Part of a small language model's weights.
Size: 8 layers, 3 heads of 128, MLP 1536 squared ReLU, vocabulary 8192, 17.3M parameters.
Architecture: LayerNorm before each block, rotary positions, normalized queries and keys, capped logits.
Each number is 128 + 32 x the weight over its row's rms, rounded and kept within 0 to 255. Layers, rows and columns count from 0. Numbers have three digits each. The size before them is the row's rms in percent of the matrix's.

# layer 2 MLP down (transposed), 1536x384, rms 0.0465, rows 602-656, columns 128-255
097:120139118130159084102110108161077060115095159167106150149112138113146096205127159140085142148129135138188100172112106133105135130116177117154175185078130209173138134122172140108127186138122165132121185087089171181066061111194093087163173138119149064132099117122107134071110114118115108135149117125116102138064101097144106154133148099144110135118136149124159172139164139045108069138124
098:118148122171085143151107143079076107142097118116135113156157066119136106139148100120159134162169184093121092128127144078131087083102146124121130129176155090112123126086107143076165127209134175153162139102116101110084103094162142155063156121157095098141122125101187074116149149084089101164200176151136063116132095071119129156064149069143161100159167137165140120081087116159134149136129
101:189079110125136162115139104117103162102088129148148129146165178084104114096148197131077109191131074191140125122113134123113146120111119096136122138137136110076109121193113175168111136130156164128186178168077135134131086132113083157132165057139141144111178141152095172121178189137150095168122190148137073166146107150096137130092141135127085089077194146130145122115093091134122099113117
099:117164148128122149163132123130150115106128118124078142097186185142141127151164145137130162139092089123095156110141104115189116127200134086118121100103094105163094118103127103094126152130149100107147105160131186157107127144121077163127189116121126157135112148159127114146091072177167148075157167127184126099138139147157114126156139068139089091154106081061118151076170174159074071144098
101:102150164089150135111148081113128144082090121125084110094078076157131181168121129073097126153145120142137115139113161133148101139181139094174151082103147129094114126097155100113118124110115085138124113089113078157082143134148080093118105095119116102165174154106134141108139144100151119173115155117065117160137109120135126131145131148090061130148088170123126122193114121152127135142096
101:106090146118073074121132123126120151135038103135110166106133127125127164139093078139163155064151129119130104110097079107162081157113123109144126150124104104121082129129120112123140106179135160112139101066077175136131172148147124107174187139159171138179159164167117150101117061087178087130106115104169059173121071102147128168087123138086103150117148103100151108113197144107104127088231
096:138087119104131108091108059137162097102131125141110089112121115126106168142093129049125151140177171107081142144138085121123126127161162119136083164101159116124140142169132137092172163081115046166043076131174089151111097140149096161124138181128096077112163137139100125119107115146093132205096112097129184147151108087128077147150111145060141131165121126220122217118120122158119168133134
104:163097116129151183108121124137134095144140069177092178106110081123100109126105071066098168144147150097138066056122099096112138138121108164141130101159111112163096141097127126084123145143152139121131152134140112187158160157159088117162144100146101130096165143135062165148096146182144113144124117134168180089124151095129122156092143148209101096150098117110184169164060207123137130148140
095:097159107183119072094140112122082125145122110116144136128065153150143115131163144103094150107151117150120158120137130119073150137130118150125102124139098130106109121159106060158095094127118103126146075125066125109132104150107169112157136153107150178176161131092154170138132162114161167114185111077145137116132188097134118127094107105092148096190161102128173123105093080112139114148134
099:117184134101123135119089153137089089101145137108143164162177174137103079142099154077129158076140139093126076125121178131152069165103111121106117132181118094132124137136061099147213154086122150075150108128121194139127058141174073072159110111159135166145095114095129165090154117111086134108113183100145120112119175103121092177124165111109162154144125056118136119144074132146107098138085
104:091154104147072130069141127090151140139165070130160116064047103136134118120144141113139179118123108122179124129117141084135129086111124190177113154149122167128177138167202071113104166146102066096121153111173167106125133121157143155141157147130138089141115166140074129134148122071100126149078098086142151119121057131093144099184104086118098148123075117083093167104149096146120174146093
102:134109116160102095138131121182128123096144090091172121120156202130072100104131125110180153151179136095103120163113170092140108077147136126143056153085125185090221151145164086116145127152131090134117141123169143082115166074165097108114102137159116111141080118144117122093090105153145125059167133068130148105116173043165137070138119178094142157139108167144124102138109132156135059127095
087:074144145102113163081155111068143133162102161178114164138139124162095171132127109117171142136150159113110144138094106127162198129107135118088113168127117087126135152147143150101147180074116159153157120119149175145119166096139113137069116134180101131146057161134094077137099126088076116121137117107127133125130153141124116140124133084143148130148113139078148069116109096136122128134158
105:097151123187117166140146150135151139161133133186136087094151106110153134097034185070101153128160178151146148107115129128184165126128121148107053105101157101127146075150123158165174085201126113063179150156118080158106163139140151079160118119154166112134180105172186102104125156158187149084140123112141110120135137155059092070118126131149127193097135108113110138115148092110118099130153
106:084134151160131152101096113109153116095078151146132155140101149126128054166084191111205134162146090135170094142159115115176161081087122157111145123145132122125046080122076083104139137113157142046146155146117109123156044108109125138140097089192083113124145159139117103148066085097122179114128124078109093144094163149076205169109095149171118114115082100127193114135159103122122097150128
095:143092118127117131125115114072114090118120086200112116085137138131095136086150124127132104138190160120139124143090064167141087125113178129159112146135121135142153116106135115084170109143101165149158117195097147155103166075147122144056092153217140172154113138153140134136153123133113155151123134176134093131142136134139140213168106160208175142198160158133136142144137154144141137146163
097:183117112151117125095164129116129105122142063142167144178216110100183054104142138137154171077106121089184152140169126134089137169090156150059069125061114164121154103086176109172105134053142131142120160109141123105088144135117123116149122127071139098091101133175118177072106107097141138120101145141140133141157130131104121091112165110091127167128116102141097218116076115154140163162081
109:141145132099167142087110188132068179120117152168079151136161185150137082194136135145178150075078122087062146110136075114089106129175031134125197097174078077113139132199131178142137158136128076124146094143129125156154153093130127128082094152109100121139083138103142112166130129123116119107124126147132147159167136180131126149109097068090107113118130142167153091192146106158122125105183
103:102118102175140142121087109123082137114170106090139072113140131142226148138102148161061134165166154103125120173104122142075080146130116115086052136183084134057096152106069076150168138126087186148124113101185124129162108126096132086152126115104149165128144143129142109141129058173133096116123128124181116089136177109149098124131142160124179133095112131144155159125113106111080124129076
102:140155183164136108087091119137137141136144120167192099131134091152127195075106134175121147160074151094140088195163127127155146143047130107130134117098125136162139112092102144151128123086110159111164088130159103096153172114154147107109130083065158144116099098158155123165140129133138154079106148133079104146123176107098118102127088059102099148166129128148070128141099163131168083090136
101:112142134184141121145063096103079151136045127186186088255112079164161148134188127071108083143065097140141098142196130080112100107124105087131124146130145071097024094170145092182170109158146114124152133113139132106108085140069111150123140135102129105115139068090110147125072097175150153117139182132165119162113155169119120096101120133153092156080121130185098169133142126127083084143110
101:153130145113103138111105127188172128151057192113181134116123156153124084168128102149150138166103131103105116076150122099094163096170184118092138165174123142165113162089146133142169076126106159135082184136070117131122143083125059115164110077189095139128151186141085127122130092129115110126139153146107189097111127142130091099131125140177123140080123162125134104120168105130103110115097
102:142073172149109140180112150139087105080114155135141148146099132114153115120133109103134089000204171164149086146167126188138132153133135109083161125129131079139114122161023136098168160110118153106167120116156149196193161142111184104141111151150147082128067124170158130144176112156112112121090185132093118138208104109117101172126099149107140110126152160101139126129180205166149124073197
106:138141125142103154198157108096111140139120114139139061147121100134156088145075108142096106174139053146119165111150107054091084165194186108143148124103171155128113097163113160129159125117144122114093162079145098132145129084230111164064063127111068128115177156153170114176120148098162142107150119141151139135099112124112125116079152080159065110121146172110128125124144115099081182189106
100:117143122152154084179140126135182121104159131066156142065165145113098126135148176087151146110146127135126210134151148135079093087190128164085133169146192118158115152130091101147156114109120108104061154103108120142107113113116081100150162108133214201141162182115108127109184143111141187141100134131093115142124090120104054104115114145128204171088123179130108072146178167180098200107122
105:150136117144158089114110188113181146130119125177111130104149129137065150156051164151096127111110099155087078108110114146112149137174137114144133106157125146127084074137140161078112181175130151141096154199138179178121080089097136081115123111095149129134115104070076144134133068083142098160093113141158072122132141103085115226116156063129079133092115080159119080115135109093179162148128
101:111085048111157149174139092176171061153117116105177188056177134129113138081159154125132141152124188087098162081154143125133080206175169119128139079179129121124122097111131115156145053089124098137102130130136140137146169184120092133069081146112119083109130157178120133110105114143170098162190091170146121087125148095125082175124098119108101095086065108080115109111145111122123119161079
103:199160147164118165110153182119068203133072164175106105108050145165108117119095056101137145118108110135104132117156127112152152170150090111100153131096125184100127123106113129079156137146156145115121147173129157141085106111152119161079133148064108158098128157150119076144172192138175134122120103072104138126100119132157109116153151146147156094045109090108108160123118186108166111166108
101:047146127146076105156118069123138141124122151128170106094074089083115123122105122092138109181098193149132158100082122175147138138167119176159085106079114136167067134130118223162215102120178159088161195120126097126156187168129124135164164104086175066079068093162121122103096119152090113109144139078176153131117152144138094035103148127138142122072115124103131131099117140067111122119041
092:185170088090086152063127100132126111126080145131138123129190109171149111090121145146154160165096118153165077164132144135132114136167152147141108174132156151157192135099128111141109194091143084105161139122083147174101174149115099127139126129135087128111089080167133128110159119128144127155125070118125115110105111093111147065124194148135108123114064087066069090164098126126060148186136
102:086157089129040107127180103101140134183080103150138173158102099120172146103133079121161062131126123163143111088080130190098175118102150127158104128121130072121176151161127103098077101147130141089149088174133128073140163089161149135122191085123133123103124179107105133168090131157136148141167149149094106183124166149096138133211148120174157184112139138165163165100121169128130115123140
108:174154131072084106148144123123151149082118108186123144150107142148107142127096073134142192109148152130151105097138126128105136119123083110164105132161109184104148083113154116119199080114149167124182087195158122121150162132140081154122167165109165148074155139136152109148071104181121130155132153117151112123111166114125095074075148056160110142140170145124077118139101087158177161127129
104:150106119113141094118130091133183091172046131151139157124151118092095145164152082146158124071106187146109112108073137156113135117178123069109132110129110126129086170135083131070090118109160162170121125161097082142155115129134059150067097081125167157077128096147117060109112124148121140098123125123167103146117101162164073109119116089138072145171101116095147076110120146132127132086182
101:126149143158132123120199060072150165162133119105075110124102095121116131133175145168112134136152089110105198128121125127112141146086117077140104091106114150108131111176118119081107195131140173169091155172118143136132153132075163123137127130129127139127102106090094103152132135153076113100129108170138076157166137092177161162133191114154139153133114152124158089144114097099120186122104
100:121065085111104071137112156138121134131063112122061092112111148132163116125149159178178161148169197118131183098083072092139141117129131212123197106106149104135081125133126128157225122192069170118110121161171122204102160073116077094142130091145122160181145104159092123103105084119174118117117153163145093140153160126117167215153073109150092140108124103135132164092136135105120156143099
098:151129130122152132155117135099161145180095112188182137129166161123140117138051184136137086153156103072136151132113123031111087066150107054159105168112128166119129143144135132136146091161176104130105088148127180151108170103151172151100122121141166101128136147138134107155143109060186138155113096110124093140119145111152128174150127125109083127071171088139170114119101116176135119126082
100:090118161097138127139132159107091156068103150116102121165113128156153160123108173137164206148099186115145139101114124059138109134094147136056136121159107109089017091220159105073057118171100093150163124136090187140131127084122181167079137168099133087135142115140168139139119096095124155119091119119137085107134137130159119137074129209148140117100156094162107149101161157140126164063179
104:152165066121116119140150113128124100164068084135134144095197193098109154190117140073135124116128075167177080189074108182104176071117111088083149094152107107181076169150125147140067143083106162149149194129109152176130146184153106129103125153161135141104134118096120137173116141054171156139122149194144069152120094213099129137173055127131109099129126168109174116131096097072170139129105
164:151121121121098159121061174101105138115064105130176116123128152101108176103157143178190099138179151163134150120107134122141119097140131119193173167166195079190127130107116109075134090115117102114072075122120095133104173046087135089134145088164118166104129140140123117123135108154090191122145161131175090102161130124142195122074100105139121131144102122140164158145154163072106145128167
096:166146155138079182115119127132145149107119097172087081064134131126147105099076148172105096198173095067110144141111135111129131198124113132150202130076140134111089078127070121126124102140076147099114154089147123147109167135047138137132121118112088138135070136141106101120173101137135166173195112143115162150105159104148160194180176101164172087160084160177121111100041131122073099111127
100:143146119082131075140136114067077139146132173135119130149122221126133098137096141155120121127133120125101120121122131110141152199091138153123116120151112141156183148115118095158172139100162120134115150129068159145143160121134113157185111112119120095158184140060100141110160137079166145108149170128087145127114139105100128149120063107132134093136130028115129164139167082096116134139108
098:180195097068111109124093089117097147053173108106090190119094148074130096150124079118153114147163172131153126143116126130132136185134136134127138107119131103126098157174130060110130128144133151116089129171091121172176118093161172123112116190130203121112133159188162032119088074114065046132091079083149069112139150084043148132141095193116118148165157133149096130128115192128062198099119
100:128137116172165165145131212099078119111099127164082092106206093081193100119123152093159200162120138108194137094106098164133173098097158121162160076058086121120046112122116131210170098160098131183113138076122126138123163055152145148112129174117138138142114118121105120141150173113166091162082100165114123104168121112126187128111134102142135122090120181126163104117146152165072125125144
095:136168169098144180135155143098131087110083105155131124185129135101072124067153152115122185134171155119076102097164161086072120141132079125122105124157156131140145134108193156081097147107174104105180113142154134160092141104111133098120071110108190147129148220156118092121133121129079100129107133152127108096126148122125196117066162142117127071226170104164091143176092116111120173131209
107:152160118076142183127145174133137094174104150130165128090122130112184091139138120134123078105142119051131085139179159145138125127093184094176137136124142087152164201092135085158069114104143146098127093131136108075129100180157149088094094042116081205218162149111116120107177201112119147109093164130131130084126157167125171086180152128116099097059137146172133061147079133104127051158123
103:150127089084097114107144153190129085096105132133155129089117164066129129134115126080105143190083163124140181092120136139135129163181095168141128161092141134157092114145144169178133071163128134119128118088046114098039089094108124110143074116135154052129069125097123166130116114158149147176197101116154147122127105120120122102115095101108066106120092153132108168228136132131108101165150
106:132123101092089105110157168122153125114038154110098160141159091175139110108115130133058152118172075077115163110140145173145104169136076122115177159131110116162072113157187105190084102054100151144135110144139139136082171106131138149135092103062098071138083153099145171075126154123119070176088077087092121141082126140146139109130149141171107132145114151102083129155203145170095113149157
103:099168089111172137077111145100077125094126116133106070125120116163153095090153110094186039149154143132155119126138133084165151174136177131184182118116121131126136201122069126134112069092149142047123185093180122103088160162087178158151114205150168145181149208117119149122143103137137169136154118145135099153192149176138144147158104124141159131135081162115151101157127137103172146134113
096:108103083112148148138142129156110126082067129058136111142196174127173097209116112145147174164117133182106126066097179157102177106138150070115124136102130139107141154098122174126128098176118168065114107171085209109121140112155119094109089159152131113127183122108103113152141159119093113144131158113137086120112073148144136076135100144103144132106086098117160098164142153110160111152158
098:121086150129169135117115115169136097179072092049109114112150142068155094103143186166153120129137147065116161142126135122160129098152106183165101142088111108091099101130183151141119135092130116162103124135115118145118153145149135124099089056069108183139055111102172136094141093119150112101180103094104159129128170096157153110188133144065121140098139114105141126116156106157071157102090
096:104117044136125083105154144159132136119135136094132095103222173129125141154113123142042133110186176149167145090128081135152133125165214144148122103148082144168032136132152182119124093188131152128122098144118132140114118113124220157075157168076105126070109098135131108202145120177148112190122132126143144093085137155137138154133151161104155108100090082101155123144179121171129119054175
101:061157116104125130044121154143108111173149170104120180117125108121151143088048139127154127127095166150134123134129173175099168126155124100171129115163129129112142078068077164195129161086152132095132076166125100127176128110138099055162084141162186109098205168182113193181142109113180118131078093084121119141161145187122126079099168134147121108114097138145105104134189144142083102102136
099:208110108102132165151107076087143084147150088130159112119217184094115119161119120113113090129129094130104134132170114113140105135161151156099092118116137104157089141136131129096120163116191125077120131099182166174129139159151204143127160105140111139123125112128152108127139088116093153066121134169122198151129144100135086089100146128104165189161143164142117097155103161096110187119114
102:097088159124157124155118131110149137095105073103157107116094143102152149140090073139126138097127193137143172108153128079123140148147089194131097169193112170147112137099127160129149150143151130145081128146146139081022141075183119083095132125130118185108071160076160074109119099077155182130076079072086170063095168112098135109132135150132126108078124128145138120166079126168148104131121
101:097181137136169170133185111084123188132150112181156120118156133208129135132094120120180127038166141097084108095101134101106096153180157093105115121073181056206116224041094156150152149120139130154124133133077154079143157166155130105127131194150160140108116118146138113136172184043116172165138160101118139129148132157105118148076148113133167145143164136087109173134125124114135145122125
# layer 2 MLP up, 1536x384, rms 0.0649, rows 603-656, columns 128-255
094:080142158143089106108095117117171124202157109074087186162108107173110139118113121095176203078131121111075000151141058097073221086178094145169137118088108094105175107128123134192130093133145098197182093163119159128138119126168132122120109150148102138086115155133159151109193185114117139091147147178113093104100165157109084149143139127148164112138157158041128110113129126203091132170135
101:104107122175169121169165120110113108119147100097142156153146114149147122055128158066122074157099151135163079163186111124179173130175086124119112134128115109101122121102111159166134162150164148059220154102174122104144170145124141137135177122147175166143136080168154131119131117142135115121091133142089087127092183188103078165091149092158094176140155154076167102116181139150160137129153
096:089124116085064099196127095159064180146167090101131114150135109105090070158106098079131122132064158110152149093117130101072137133136106137148137114085133125108135105119139106144138082152109129110177112113115115124131097121130103116155132133133153134202131133087118139109112184166081209135140175127138121127108134119161135209137077138152140104111146105094122140087141145147093081089092
102:130157169064141111186193166130100168082158118128162092151080103115059135113137105158095128139140134124168052140187119097120127118072114160196074143113126139177157128103190142088047099112163119135118116117071142091107132113147156188129115122087127167115131162156126171134088145106125121121120068138178149097149104142155152175141142189107139149106174088130136107032138117143105174172117
098:072149141170127183055143090079101149132168069082139179147105092119128140084082130117110158160170100145150143159131102142084101126098067152119091085148121170142143173115069100134107165134142097086142147127130114133140146166141134155103118148091129078120107105166122132135105130155100130122122129161117132207132158096102097101153116118131104151153132093156119168111150141169130124129168
095:090091151102194113189159131095138122158124150124175122155099102117139130142118145115102106115124085091135148153116139097178214089101096094089136108075118139088142124152137186168156184137121134131126115145138128105123119131152085162088197139109108122123147145162095117097158089108078160125123116122147107102116106147154196157154098161145112129148139137124124108148157133136151088155112
104:148156108166114121112195155104178142184136100164148142114142117101104150125112135122146104174110139110142154147194097156092087129112139132120121184119143095166116049108108127144132068139099130102084090065114148148175132162142114151120133148080159150087092166119102084179148136125120111110107105125171107105123115171140111174156151140129092080150130185095095127131120105136149117178143
096:152141122127060114086094107150151083143142133111149135043055086096121137112058164132171078114173126129096088097078108126176167117132138129124161140117151081132132163062115125159138156096097086166125116175052117164142095074113187176140106107111117152132120156157112062145160113117113088185140147159090157103157133146155138165136133160108092117175127202155174070099116142169168119157186
101:123147139189111107099155148069097196087140087149170133102097103166127180028153143147126159028129196101155165126084120144061131104121089148162108141148092090126105183126116166119170098136106156134060076097115122112168114105185101154131115120182137163116070186080178123107151153212096081112128166094113148138102140077121122073097195142112144137129155117083163129110123164120123101107110
102:127139132119122101191123177171101102159127161105088143107127160129053127142147090148097143090121129138123098159070194128112109137126098086157204137134126135093131108060104116068164119123098127080153088104124075121127067146128169085097076105124149106095119126149161116164168137176100076153134111118143136151122138138178145101140113140133167175132185125148119188166104144184106095131149
103:143207100104089175100126145095123131182152125134153167134121151114135130107193125102128119135114107143134180145097055137109160127094110124171149078103161152079186097074142172135097125121160184047121127142087079091077142069179144131144132019088187109131150167114118176108122129130140160095113108149114151141132124146100115188114129125109165121151121133091092170083095165113080144111120
086:133131162119090118219153127203091134181104133106122133139145100136106088071185115158115096090103143103135147173108137122093100134059172100176144130092159126133059139133059105164063142142135143129151127137110116141073175187165126103133118143164165119112151122088109159112082129150149124107080155136147106090118174104103127108169121113136123154114131140065122149127111114109058114137126
105:085114126121153110108114109203068110088130143104118158100116170125141112062084116135154177138121136090170102148132147104151158117154110054216089130154139125144120089157111153157145148077094134134171122124098157147073093154142147148094131108122158127207097099117164176108152142162147128156106065143047135118133160113120107065118128160089135123131116176158102086144140193176118105167114
102:080113148109163116195091153099117181111146111149113140134125137134133191097153113136133163091122140117136225151122105149171141135092156122143124138137117127104108194133105039145121191174131110150167063122155111121161098099139134095106102130169102159179109119151157154146045123175120167185097110112210104137111186144068102094108150121126167100150142109125171107153171164137118129167153
095:148116110121138111144085102075142148100112149178181111170094164126179142166127126107162121215102139151168129166091173110117154074163118151155143182101138112096122125137172137166051097108141076106102087028132131086119207141130061094108112155195082136145112140110142100111141047137128107097141139147115149108085118125149094140114176094118130125098121164108086125123155149148104133145156
092:138081126065119122125140130195142174171123084086133195078110158127140134117098153153144131129108102109134133105142146159132146157102111183185159176109155138180144114132113124105053123102142114183050134063129144113115118133101158137111174064127137143087186192210117084103133073156142147120161138142163106165207097152146139152150204079119142096142151149139110106138138098106149155127091
112:144203144066125109124161147164101134134143110156108176113087098182114133149097121094168129197102142151110101158124088099107122153164104161131067139085105119137143159093137180155050140104153103129135108132140171140155079197161152191123111087122142149116111136135082140121097125108083177182146157113148040116153152134074137121087178081152101075103102119155118103117125161156146129170138
099:103121103163163148136137099118124136179164089117127104110128093146136137118191082154136076099112153163148103137031087145154124092140135137132156101167161171119155140144113170113117145168162158127126132125164137143205132158085122116147127131110166173118103156153105078100187108152121168151127103183186132081206125134140152077152159176176109099114181153109147164087121125142134130182126
106:164183104115129141171135184077125145154134139144114162145082108097087162189163157175171072186029131105141108165100130171121177124102156209201097145138148128106158142145084149127112177126120163088133154103101141088055101098131093124080141114160108166081134077100182120068101106142107140190100138119190138093150160119140161195105094161090114072132082123123155124116102147097069100128085
103:130142135172150108132107114203121116102108138117188130148088126161100133091138099090162105112089094138097079156099147149132114106106074148149126149132166118124099126145128096162110084124104120166097148066124143116111145146093087123133175105081198143143141174190181074143115120091186147136139193132113167116165116191159151095132117133154103127145143136123067132125167143139112105169140
101:100118152160076173185130153135064182143087098132151079151123088148098179160086071116093091129126176193159111081129077143087136186076132106102177139105145091112148113109094118112190096138112147145114096191113091147075221154174137139141127126140156160187120069149112139143115205104108087127089118127136129087155123140104099158112101138124109144134176137110054160093080123150109181108122
098:148115135169086125147121125115133126148155124082083193120160113173127144163125106103137148179133104127061171150107128076124142154127133091094137146160154083132131116113089165129114146070169073115062120107118100147192170098163127134112126137136156097112061129135142123096146109118130093103133166127186087103100152030111089151105187163173089152118193180078068184072094122119137177124151
106:105204117122128113082103196108124151102113097147144140094098175125133185125128137084170187136033111137151122182133056097105139090124122119131156093140156163075114079089170157159126135079164076107105090091156090103155114094113094082144089136135099128089170143129059111157137160121136109117155085158126157136094124137038145138179168082107123125148089153139113065090167118127071099124130
100:128199137099161101149103009062151133185129084089135114135115126116106200188048151155140151156151093069135212138148132141086158116176088139138091119137158119145128099121155078205117108133096117083140130169105141097155134145140113121150145198143125148178104137114131133169121139107071138156101168202090159136170089077092101141146119115161120142093081141116097057163117135147175152128160
105:091068172122078162110128075156143060172226112164154120093112147112085139114143126123107072163072123141123135160127158103124171137113077118162170144060150087089160129138122146160070095151136129168139120090167137119144078137123156114095117171095102131171161074157162065134136157152101060115147132117131136083115116097114163115107105048170155117107103112118070149128119157189128144178146
103:147173102143130106141121124154145144102141129164108152129153118139154102099152083118177081075119138148161101124164093105175209138106085147109140209079140160120140106156135149142184155196214144107113162177126138071154140088186102168127157146120081096160045085140079140137182112140079081179130134126154071110075066154166142109184137112144158097116152135140192115113056150114169087161138
105:111231116137125085099135119134131124180093113194163108174125140106133126074123114129141146189178130131159150128131121145175115244069154097141084101109115148091171122118147188117093141128124168155121122128157093118158132116156139104087100098128089115156116105135175161108118101089156120128170108162117137127160099145120137140077170158109142134134195152128117143104209130097100168140142
101:063103154124117064190076138127040134152117169090172119103089094140103118146173113167105170137113140169116093135148130087202117104117152176101141158094153106133096124153104081155158112099139175145160109062102038181102100176111125096154143152145106149224050094165132137109120158160074153150082112071149146139165129085089146156117132121146104130116138178092125138151127150125147096161105
092:148178095127129116134133121097095137179085164122168168088141152085179172168106133156089085130077074114143106152124072157112121176151053135106153122123169086139109121142120130145095093084119107168165119145096100105126126126128164174146079129128164156141119104198171169168101180140109092080109071111127086075133139106124082158166131145062120155096193164120149148157122121109108101142191
106:131161066117066060089113128141170121163131189106154102130132131104067178159131189151165114126146162121195080116115149137157134125128116078037064178147127118119090116123076090173138131143145136039082151115108110093099167146170144111136153094131144147101123110156164165086130115089124148127092166110111073110122174105137122174210171069102156104137135144149100136163122153144173172084188
106:090122137181129076159093155135100122124130141124184134111128129178120124132109140108173115131081182116215144096092083145167175127175172141115094096150143127067134128101086141136120166108115147060083079113108156129118086180125114073099115132103156134075175184168112181105095173123078126156090172154109123103159125149131172150132109139062096061114173181116143206108143128118121120151155
102:113121198087097127132129146083102148145076123116120159129112087057128180159134114131120000162127148144186162171060099131111147148120134094139138161117127170097103139116157108092112156125109177096135121217138120146181159136152112169155127124110175097125083135114174137113147127119148159125149028116124090122065144173157143119135118069136111157096140099066140138166134130113177141163160
102:114143137148098079060105117172081104109136125095132157134083150107128177111085099129135145163091119119128137077111095063091139125081129160022123129127112134099149139128099172130085146091109164058106103118185102126108086066122123127132124125096130089149177132129121167167161087157133157120125103185188137112139133161080137125093188174135168160125164145148110061083116180132149096141134
101:163151105160115108147138139102169103108098127132153156072152148114068130123081174122129105178076091141145101151107114135143125180125176108160145088127138128127154118154180097164117133126081083081161126133115105141175153095139119156151094167132140133145173110083082118099193099045205121108124093145123093075080109113191076076134099110164072090116143132077187137155086114128100091150179
098:132138070166143131173163116182133162154138024108161166115079137171111140108072135107154131072151169171178090124136113128119167156098135111062134170115170200097133101135089140137093140126121119088152156147165174121178195133167063109146145202181135140127166104140113141116101102140162193098092133151116164132090117141084150104151124179046095171159075144115168137117126125173149135156148
100:081141143115072140106199150114169131180162121132112116156141102089123134083183092130108181140121160154117116136084138117158171158133131148113172146174126202105138112093092101095165125111103127067170090169111214177176094088159057128083143165133147160096188128124123135077141098159121136123106157134178149084133093199140109073086128126194186099101075116222154189124126134131149120115108
101:130141127152056152150108086110125138115123114102122116123171113146124156126128173130145134165082198188105178120107126118142177168151117205106123182155135081129127151156174085152178127109084096155198130109170132115108115075120125160141150154132182126145122132114145068106118154103068054081142185101119099115151142137106151145120131097130173168113108159045142103139155123205179218148148
149:079160110114125139138163090129124093149125065155136129157112170183171157118156148164124125208150104118131114132086159144116159059169121200155140105189183143092144136111177164147152112135211074098168072150108146190091166096121092092119070132185113149168129129068117126095149112173099063138095158151155162112125180098034091157131121107113165146080093242110134135133156126151088133143167
096:091145130119098164138125108109178109119183161041100102145118104147152143087134105097204137146135147132200145137092140104159148153144162170151078149130143127135138150149129096153169168137109128097133123103097111104068143130066164102132147111138162174162152147098154088134121132155152124125104148200148084149145115049087059069131152120116164121130147164137154182122139092160125087107118
106:151154123138128130132120127125056112119177182123141159079070185109111171078179159120126088115120101139145097114120096092098145162133102095143143182157093131171153136128109115147175076118089152124153124101114099130069093137118088173140168135163083125154150197076140091138067135090072108139131124131118154147180175055177100137163133123128110060188147113124153076162153138128074071166165
094:120110132132173133100154067100081136164147110136125163178109124110126089120146064149112127187134115061183103145076163126119155115171105162093120132098134139070121155137130164149156152178127077140127147100069173155133098143148139137124141149125198118121075103149130115108148064167126142160115085140129111143138120188134146039101151144164092187120098137079107134108093099107077119130143
098:123102145141153186122147089181062074146144091097129133141109107119107141132135056211037153206091168055104091134093066084116105135145082127053196118136156110116152117135067141183157137181159095113173085104030131129113145066112104138041179099159098101143128173149139193087143171097110116108124148132143096138183154139134116116131141116149148111129128132106094085121139117094154131100102
096:124123129143121108138111161140081130210136117083123172148113195148161153158111166141102153100160104182154181127154085108135154113147104088086110131163141130129143117112098130136109102109157117236095091154096143172103109147149150122110204151101144096119159159139180121089143118183137065133116118125148139117146155177123104164244131154134134069135151090132116104115180128136115078152156
106:177140124185149116085146140078174135150106134156097180123105084138121124157061141089155110152127099101136193164096098189104124037132105104045085103178130115110104109127157124135125121139146061183103124131153169082087138106115090095114169098123147079091029116155114150090149134099114124106119114146155146111203108150086123149164179116163129151066172171154174102172164161141088150168186
103:152170154133089106146136155093092141169147091111147199084098148174129105165106127111168127117178129101167124185138147135103149161098159112164189111145134133150156133127115138133186111115148093074158141142155074130145101152140081086122106123105152124133131095130145171155143165149210122191111129108162122074115147159119145118106178109145134093095076095117107200074174109163137141098100
107:114116128093115154134176094147113142114150120089125154150109121135168133162104144196114153084087111206142180111113121104093114150090138172106099141139165126088208188101059157073096155115103098116149158125078098116122170161041086142100186136180079135149106153073157129137154160139122147111143155142119142106139157135169144078148125111134131137124132160166121078104142119100136151165184
105:141103132150160121127144098114097125191150157080168138158110085087090129144102088171122134148072129122170107095144123126112136101122114166077183083126158122110136150096128160110091161150105120126092078099150170083071100100134122105131132147100107163175130215082080156128159132170173153152146161169126127130108200135178119142126163071154127149129095176133130171173190136140126149134182
093:120144120141121152095116076091144126128148174090128109123157117113111156148126158138139189118052111059109108145102125077152195095052154099134190116097119136118118046102106111138133125073176135081092107165138187145139163132056146149108110144135126086152170126124098108095116162161123109194142130174147114087132168128121133070114130121184151128144119064109126093162079123152118102155146
100:066174101083110068095110143146133128173113145135120144130140182146149166173165140119090095086151130106112123134030151091131139094150116063038117151130134153145159098082168135139119132139096113142073120178121079133129134094111126102137150085137141129115125185188147197103108118153126097120149133138114105167064114143079135107182163072126097092142125101147110131120183131181157113134106
092:120173147140165180104135132146086132113161058186131122079156074140089133097112098137098093108091132115125086168107060113118138165080089143071091105109107112109093137129116109092165129148122172085083089161110190180195036100164153157176098113138186152098118196132158119124144140107054137139159133122151082089036108134117173121155145157161144114119149144138168139195168131088156108144106
101:099141113115146095096157177206087144159147155094158109149102140188106145104140129147110160163101095158156120173110157152123119099146128143143123157125176155148095106164129101163133138162107146118192144038078099111129109134109160109158132127186110195154106127092119107116132165074124117163120124189151124141193144095107174154101142075149099055123129172143086131100079152118076126142128
099:077083142094164123160168154095158098173184086101158114155137167141107161116127145126140114162146160099096099130098167137121168077151082167145110114100120100111138142086125184169077115118107117080104139163128124187104121166158163141126231111125140129159122104127205166119139136144195087131091100137104139106082146186140058136111108123099081141113128165074084149129132157153140199111112
098:090112164156125126130089147088141171190114105067191118178122144150098165115138141121097142162109071151171131133126119107074150144117110138103138140124143160139139153162124121177091174209149130092105111116139063098148187099136143129106164146140172065163077092147171115101108148105171132098120132131132151094101108099146202165155146104161086071128130128189142170162112116171116170159158
102:130136160119179112137084160066120095183126117093079177183165090168056122104137093124168138163188163156125177131136110127185136127102100130132084096145164131124121150104077137152120110152101130111163089135096135093115116148168123143174168140152175097122148147107130130119171131153067149118187125100138082079094165116163160137080106128114123120145184122154151168124158159128147181151126